From a checkpoint of a small transformer trained on Wikipedia.
Size: 23 layers, 6 heads of 32, 11.5M parameters.
Architecture: LayerNorm before each block, learned positions, biases, tied embeddings.
Training: 421M tokens, 3212 steps.
Each number is 128 + 32 x the weight over its row's rms, rounded and kept within 0 to 255. Layers, rows and columns count from 0. Numbers have three digits each. The size before them is the row's rms in percent of the matrix's.

# layer 18 attention output (transposed), 192x192, rms 0.143, rows 14-31, columns 0-95
098:110186152092133089162158094168122121133078112161140088121126076136119169093150205119107104099163078160115078120043155108117091114169110169091162168154088141114145076102105121098119068172129145095181077129099090133124127084154159117141169099164129144137076081128116127079119161153119195109
101:146064114133145126139103072154130139135085138115138115152137138097198169059165134101146146125121129118118118083124134065106137099065172136166128137108172150131150126084169189106141119157107130137143153184096139150156186112160130166175104142131116071160136157136128154219100066143122084153
098:166138122133132134153142156131197154122152088129159165090106164110148157124123125072139087099120119127161124056148088098100110101164126136100080083122103091118141141192123149078116123101119127160170138142116114151115157065128160092155098163183139085236118054107112100111083175114118153114
101:053160172168180157087117119150126131161096092147120096113115123127115160131139115118115133145092104103150114171090130132114131143128159152125129196100143112158137118087085125090139151136130129101110175109155114084123135142044135132124097082173171094091103117170100039079097032137123168119
100:096142144199138082120113119093127191126128136157099064158127141083113207118061118132115088108112097117165099160177129118121122126151139100067103155148120165147072117120152138128145134133145107088070118169105141165126138115108171114126136187131092101117078162154135155165200038083136109178
100:152110099103143114129122099099113128192181169132146166144103026163149104125109164135174164082195114135090152155179179039144152102161100141107127066142169130200130180092132065129134082131109124124143130108132142133104098080141131158166088130167106087175143084143119136111173098164134124115
101:101076176093100102120084092091152131126171113121092132072198137130164145161135117126135122116164164153096141142114131154135132076119167138131150135231120137161161166089165120089185094204107119174143126114105085185166196149131075140155092072119150111194101099189069098124144102138071140140
100:138071160149122123165100181093127128102111162179120121125125043151124104177150127121152109103087098155114151138110181181113150180148114089189144139115099095098156135093103164147134138105150145145129142161116122118109116080160168107137101175116120079199128144169130142167158052127125166114
097:076147128146115108129086169054177089149107133065107126146147109068145138102137109127146085143083157072176121136107122131094116134120125158172092100017164160056164113100123111138101100135092131105103156162069115100124120130096149127090164147099148103106128175118097092115122106135143142090
104:137138118097128049101070058153072218104148119196135128135183125115142175107123095109114150102086138172189117068100088110119165121139076128107107147127142161137108032134092101148129102158154129107093123141132111126093130100072162155055170104124126102128123143147122116077142113093125129138
097:094142102111122141108136175140118157094141084132123163138124150131098117143120179153137171155138114075132078140123175161104144097091098164162146155102101140108077165104148116139112159101171159129109146109120122149113147144156152127140129168133133204149192144178170140109091146142070106103
091:125144148163119173102149124085141152107191150137113127131178144118109182097147195166111132139111148111117073117075119129126134116165108157171085103108145140115119165116147132102135068112111120103094157145157123144135155108123179108129127102128136127168150124122092138126182107107081090121
095:225151153143129178060167175114187122156149099114097121131106118079166080093104105107144137188105158085095053130105148171141127135079145137088130200125179101119124121146127118161113113094127150130172131058195133088114078176126155110153122132148162126133110174176179130135144076167126188173
099:092098102097124095142160083154121056158054134149112154125150141131150216134176099117089064106106159138130118126176123198208123172108117122158104086165111094167119137154106129079143098147168134095133119157162132094108089160128135117101162111104140111109160067136100131147155208141103177130
102:134097110087096085114099085154134109148117119101099075118191105175187169089085165148117166121153154090100140103159173134182090177039167152101087128164137126102140140195088118121123167083086156142154147160179125122121171136142101089123205179200140115103123140073141090090088126110116197057
100:120130179078111098066127141145110166161187110115144149167151129152125085170101188150130150126095083132096078130167126135130174144181140134077155128100117140100173089158120130078094156127115117170123154167115117135162132100139169082146151104138074130116124175100162105112158139073069111107
105:101096147127125077069126100127110117145112151149141151109104167118078117054142099107137150163115109166111137162148153102172143106122127121136148115118164077120105113143116168068199166134106099143150155102064067101120107169125115153074102132187194151151138125120163083131172125128106090143
092:166104121101142098082092076126128078204147121153138100155106109118177158101161133143150126147137132121167099182129120126180114108119098150096111040143085060166121149086203141127145152181093130149117189135108123117153151120079130118168106143111122125103105134101113136098135125089125079080
# layer 18 attention value, 192x192, rms 0.164, rows 15-31, columns 0-95
097:190090056146098082135118114091137093124087134128139122135164092105097128143144105141120128099196136094107102095170082172106156121104093132147087142113123101121139122112117145130081126161091158153166186189106155134102165098160146108148097093054130088152127149112147128169111119059139111068
098:146135111129079120129090168100150159111106152062108138070149154125167189158143094141147098165099078126169176154123139116153141142101157180125102162167118095103127125102146134080121195099172151165154172129119132162133134125155138109152141103146157095170135139096139116103107128098104155094
094:105138114158099142133084146093122137126154109155115153103050134113136147093112144122197101105054105148171117200087074114087128166124094108089125151115157172105154164085144100057126157145075113144102170181148137091176158095151184121116111098126108110103102097115138141104177081117129159184
099:125032158112179142198144131107136101130165147106122149212136187174108110152080126130100089132156145136100152086121130131086063125159126128102144086139099157037116123096123103109113110146175096155142134129128078132124173097079147112124106117152107106157115188197106144102151103083087116069
102:142161081085135201149093149095115170152158075128183144138121122117112146095193109127137111102144139135130149138182088123142162073214134093118124068136113113093124165136161127108179144070102155103106128072177089092156156150135091169146118122149087121134136108096048096132079117127147156142
105:163138065123113083085094154135136126101136113131133175113147146083104136097173127102141161077122130086123151153096090138134195113144125152098077124166139129137158107124117165052087068095109138102141115082118063173161181124100118126192158106141090100096131141098162118065151125203123138183
099:128104141171096147083091081142072133130145105177160155110118108158121095082107084126140205154050146123154145132112138137166103141123156102094049158152166088126125114167125077188106090150147129111163136122083146115168176087162146093117172078120149067116148134126146152115074136043089134138
096:153162148111109110126076129128165106104200119136174125104078043218078108145112115195146160158199167161174083137047109123108071177115135151169124161095135153150108190152090113131120161144088138141135162112130167120095086099086100118142126116147100161092066160107115139127113127168149165093
103:074107080087137167154100129110127097156110098138189150131093120119112162129082147089166103167139063110106102122120141151108067106125167115149173061159097164114174128158109055112082119127078135079121119188144148118178191110121109050050147148077077174128143105086100119118075138121106125150
094:129138089133103177058127149129138120162118153097139121126182191141089092135166123176078111147170157145155149166127094061090097137090088131137057129141103130093116171122141076214174157066183126110087153093146121170101136121168106077099146106121100140176154164120070126145161184161091128119
096:187107121079109183122119112101172120123116175118167127119163143104133120121142079143176120127139182106138088091084088136073141172109130181178054114140173170115133157131081106121080114123151112074172201151153098101096147167109142133153191085104121182180118092189063111110135076126103136142
098:148159154108132191128144081110118125128120154130076125097103134129146119116103080114163074141116141132116157156093120110125117160129121149081090155130109072130106140118075094148150070159070141098053076110137130206137134158164149118115166115091089098105143138098201142127098083079152120094
099:092098135132157102135158099070134113130103115155146133115130179122108126127075068173134156145123113166085152105144185092146102110105181160059147137142151116129120106169150159114105145126149114106113150110217085149117071146096108111146118065122183072089118125070168147114156135128181175187
105:144121113163155136151152118129145100160112115160169141130126087083117139134139099170165105070179107129122100125130153180091068173137120149135102135136156121094123103158070148103179097119107105186162095169082094139140085131144084166150199168162134105106135080133137115118114106178086161139
101:148105120130110151074152136125171162142127147127156143143136113165150068106160173190114100125154129115111072173132127155143116132116138079048165114156046114100174130122138118122091152087165077092101143121156164119156188115154105113132177093159050144156096089087152095135197097119076141128
104:128083103142104108128097155118140110117104161163167196133106137074096088140211181155129141133113079119116173170145103059118169095129092125154117121192153079111088068126088131156069137145068162118122150099119163103150121142169124098153116130204140010127157100068122114157165159081120153115
094:233100151122151162126097122094109145172100103115130130147125163083160144181147122124168072096109094132147109170112129153078075095140122068120155123129163161132100158065127113075207087074116166125154142098112134158176121137123189084186146121130071106143163155153035103163141145102122135165
# layer 18 attention query, 192x192, rms 0.144, rows 32-48, columns 0-95
097:176113150085185168080107150085147113131070137113097107169114157113074131090147110174154133138126133178236127189085173110101113104103124135159109139160128083098143108140148135149124168127094133118089150185110073041125224103146073120169103093178151121199143166120185166134124103144137127091
100:135134107083079109119088200146062132181141130091116084114143100186124087159133118132148144153107154166111129133090105108168150110144095135091207128123114109130107097135106119080151113160112131116063151154150129125171203113119093182088104144133167097126080092106131179098131164128113099134
091:145117148187147121053061133145161203071041085128096121150083158145086152165143171071069089105149116100099083132078100099136149145149179106144138124127142158146089154107080116123090149129116172180139132110091091159137103114108157097104074125090154161114108107120171104159114149092164188136
097:090193133139161074140111147154070119128141174140164169145135114169095134082131148178131126134120098163112156158144134084180120153185137130092088078151118093121146143151128046155124185139154176114152190129123159109162120082091141105143117074075166139116175138086194167111140115154048160122
096:146104187142160063120132146128148155110105135088162110159074155133158072145057060143069179137190178127113078101116169147121078148109160162123101146131089160135107066097168147146057152136156161158177154141072149095091107144107184117150144128148139098086145179128157135092127158160146144133
094:108162122093113118120127107152096159194068109174109071110125103130164135174139188137120129089149194190148129127126122049159134169170099132106080116092117128160115151096117066151124158179063090117123164125151080107227135118132187153113119111107145138138133131075172112150104079159127120079
092:164097140162164129171101145090152118146153143150122113133090160113180107072162174115155154151155130127115083106140115112136121108113144145165190161155146117100112117113119155135178232175148128125138138105091220061121144190106181161143107163074122133154125093147102182118103102069167144109
093:129119088163106119113175112128152137082135110097125140106172116111102143165078185139129138115147149118135102097092120103181107189151135138095082093145115160125127151089140157123140127127100132110138138118139091105063138160137175164137106086107100139126098131128127117175130138066142122113
097:147137117113057144152169154156080051151065131157143143115091156119092133138143169136100122141105105118139153093119135122132105132143093127040157137073070113148099123109157144140117130208082111099154174141080150117132150119092153090203135168180112095115152119101131159123149091136145114125
090:146131071164178105191107128147121167135149112109114141141116098129139119191166117177154197107137113075167174119122091096151169134191112157123138165141151077145149133091144103162061132162135170177174105127164199112160106095113082127160144167180137114095108197139114107120146115149047142107
096:138135122092113147139117133143112072105191160119100089108169100182100100101076168215114110140170119127105161146174129127120186108123116170104121140107145148125189161094153112101163164146126091130147109172122102078090119121106115126113120165076149125232135130125138085141184176123091127152
099:073137051088097101107154065141118081129117140160095101126155109145148181120126165147179075130168157113134096099147076093129124140122149125109133149130155102147167120063118129127159167130127095105134110134141088180202125114095130090117117113150135103112173147151153132133111183153095186119
093:134134028131080121121129140115170102130109158112142123137153117121158052094112145094122118126147101109166133161148087105127129158119090119135151159124106122107099077142104100120137199110126155134115156084154079113059161147081176132071126115128133113160110136150134148124138165106170154160
099:126155119112108123125118130156127150171096158075117165145084135167041129139170172199108110132160112160067125116130082157116120133116121151175128072125074120165099138107136134176140104080104134169108143098098129161160095096122153116112131137079174114076139120128083117148120133108038131137
094:105138130137098071176138117071104136172145130191172101168146171169120140172113111153130127113133090068157143109091154102117145173133141122082180177104094050156103090104110123158149159137119168150140129201123146130115126125151075135147084098122089143139114127098120125164163082132116202183
092:141062156104134188144105141190101117134164163117088144205160085136105120169144106075136167166151128112119168079122108145129129147159137138097127147120118137097159137150143163103090078103137087128105125176111104101128131090095113140067181095128186142135170120113171201102129099132130117119
096:091158126178116113204090144124109120053120158102070118153136187119075089131141075156113111094120142109141149071200115120151130085154157148133164105219088168125108165156092154176136113114076123124119126142093064034126096124108158096105153087199136110152081168130143134187065137150151111168
# layer 18 attention key, 192x192, rms 0.145, rows 32-47, columns 0-95
099:129104060165161158115108148114123186086140136123108139149096122149117109147127174113129074083139061110164105175109068116116144105141193098178113157100179164110155115097125163136131124099124134108080142136087106103170159093133076131129123102123142111141080149160066182217120099173113084100
104:104112155112081170160112187158121132191139107128110097109152183143091120117142166169135102158132138146113157109114109121081146109144135127089173147148159163145161071093128139052132147148085134156107159119108146121146119103104110144109096074147101177167122071130189141086162191088084144137
089:172192152138111099132113091071116119154100083202141162071125161133107136114147162120093133161137088105122072139056116084166118107156118184155127164096036081102138121155101100088153086139140130129169116129053112133148093110116153126130043158123131113137129074107117166150115147148144196085
100:109127123147178116092140143130145156152101103079131139165153124189077099127174108112127096097156092124107105120168088140184128174109141229144124128124082135137070121076135099167164129184079111134144112112112143150109063206069164120126176133086135123117181119082137190115092112152088151183
094:185110096114158149154130164186129088049119117076106094127081158117156122163123111176088160157211108110068128111186131115169148143118121142134134134090140137149096126074152144222102133077085173109112067108047158059139072159142157100121114149195127108121118175112071160068097081140139155144
094:139189134109126100139165089155145166139132130198071097119155124163148236127136176145164129064182126173117121116116125086161115105114129130118150135131145130105065162155106082115150135166145167122142135119153129108142189143135188167143104097092087168153165156077147156125161085143122053060
097:132153164105120136149113105092140126111127172124135100148093134142157150141100159129091143105187112132137125043132132075152186103147094125095142140174162077160108130114119074144199121124188121129132100093106115130098133134142123126138102124114138061161092108152203181083143119110125155102
104:130160084167110089098086124136123163091123128126080089128116086100163153122118139131114125119134117112120161090114151140180136179172173065156154109066070163127113122112125137084106147175188120116161144131143087134104149160165148104190131135169139164085118090113155141148123182088203218074
098:117135124117101183120092145184067184098153149130136166098107124135121154165135069111129165176141153098150137108114183139135083099083098134102131107120110136086172112141139111162107095146101105091152127079149161099150137128077148076153112167158109141121167109132172155098147137100131058149
092:120147115106195149165087105122149168114180176139110130101135076129112162118106093184205095113148120117151084130122111134134125095135052158135077095127168137150208125073192117199113070183132125202150173128092146156185114053104159126123104092151139084110151098116129147171101085105136079144
102:039141111139194166168130164159084130137144158103085058077170153148140141187103135163116071118157135129117154172160139165128179172188114158103165092107138137149162168080140144115107134149162120131091076144129174115170111135171140104086142083133140141175109136082133144119127099126106140117
109:122133155150153136116098127119140060133047150140083157142117119181107119059085121115150085110114135105156165138075139154149175138169141174152094140169145128104163162105128103105187138138125109128126061146166110132173154120113150165119180078159138178114172142104145148093170111180187183114
099:100113106175123122133133142094128089111151142127054165091106136171153140125145130137113157094134113150215140211119140156149173167177168135167189125093099077150087076138150094108154137120095058178152099076129133089104177175149157143078129138144103113161106091147161118097134145117164146121
102:162161143120129093118089128179096140162104182067085169091145123115124107114175146129128149125159095141147149089148040127127101098124134195132146095148117118146185095136085031097130117063108108102138137103129136185118123106083160074148144163109098148107171120124076119128175159144147157180
091:103132080101137123141159203082148119125138101158093154134182074141143089114115141158093133102102073065122124176100087059138078146132192188151179149098157117126129083114144073139103112147126120110106066103165134110105168084141085110138115055156092140136108118118104147080088064108122136186
087:129078125091141175124141134126086123149117203077072084092109110110158128153127123165154178156101154084135153127082097105094072138119137082101103199103118116147147106199150219089129187120218117136133133145077155083084114175074178152140159118095173146134142109151196121118129071100127131145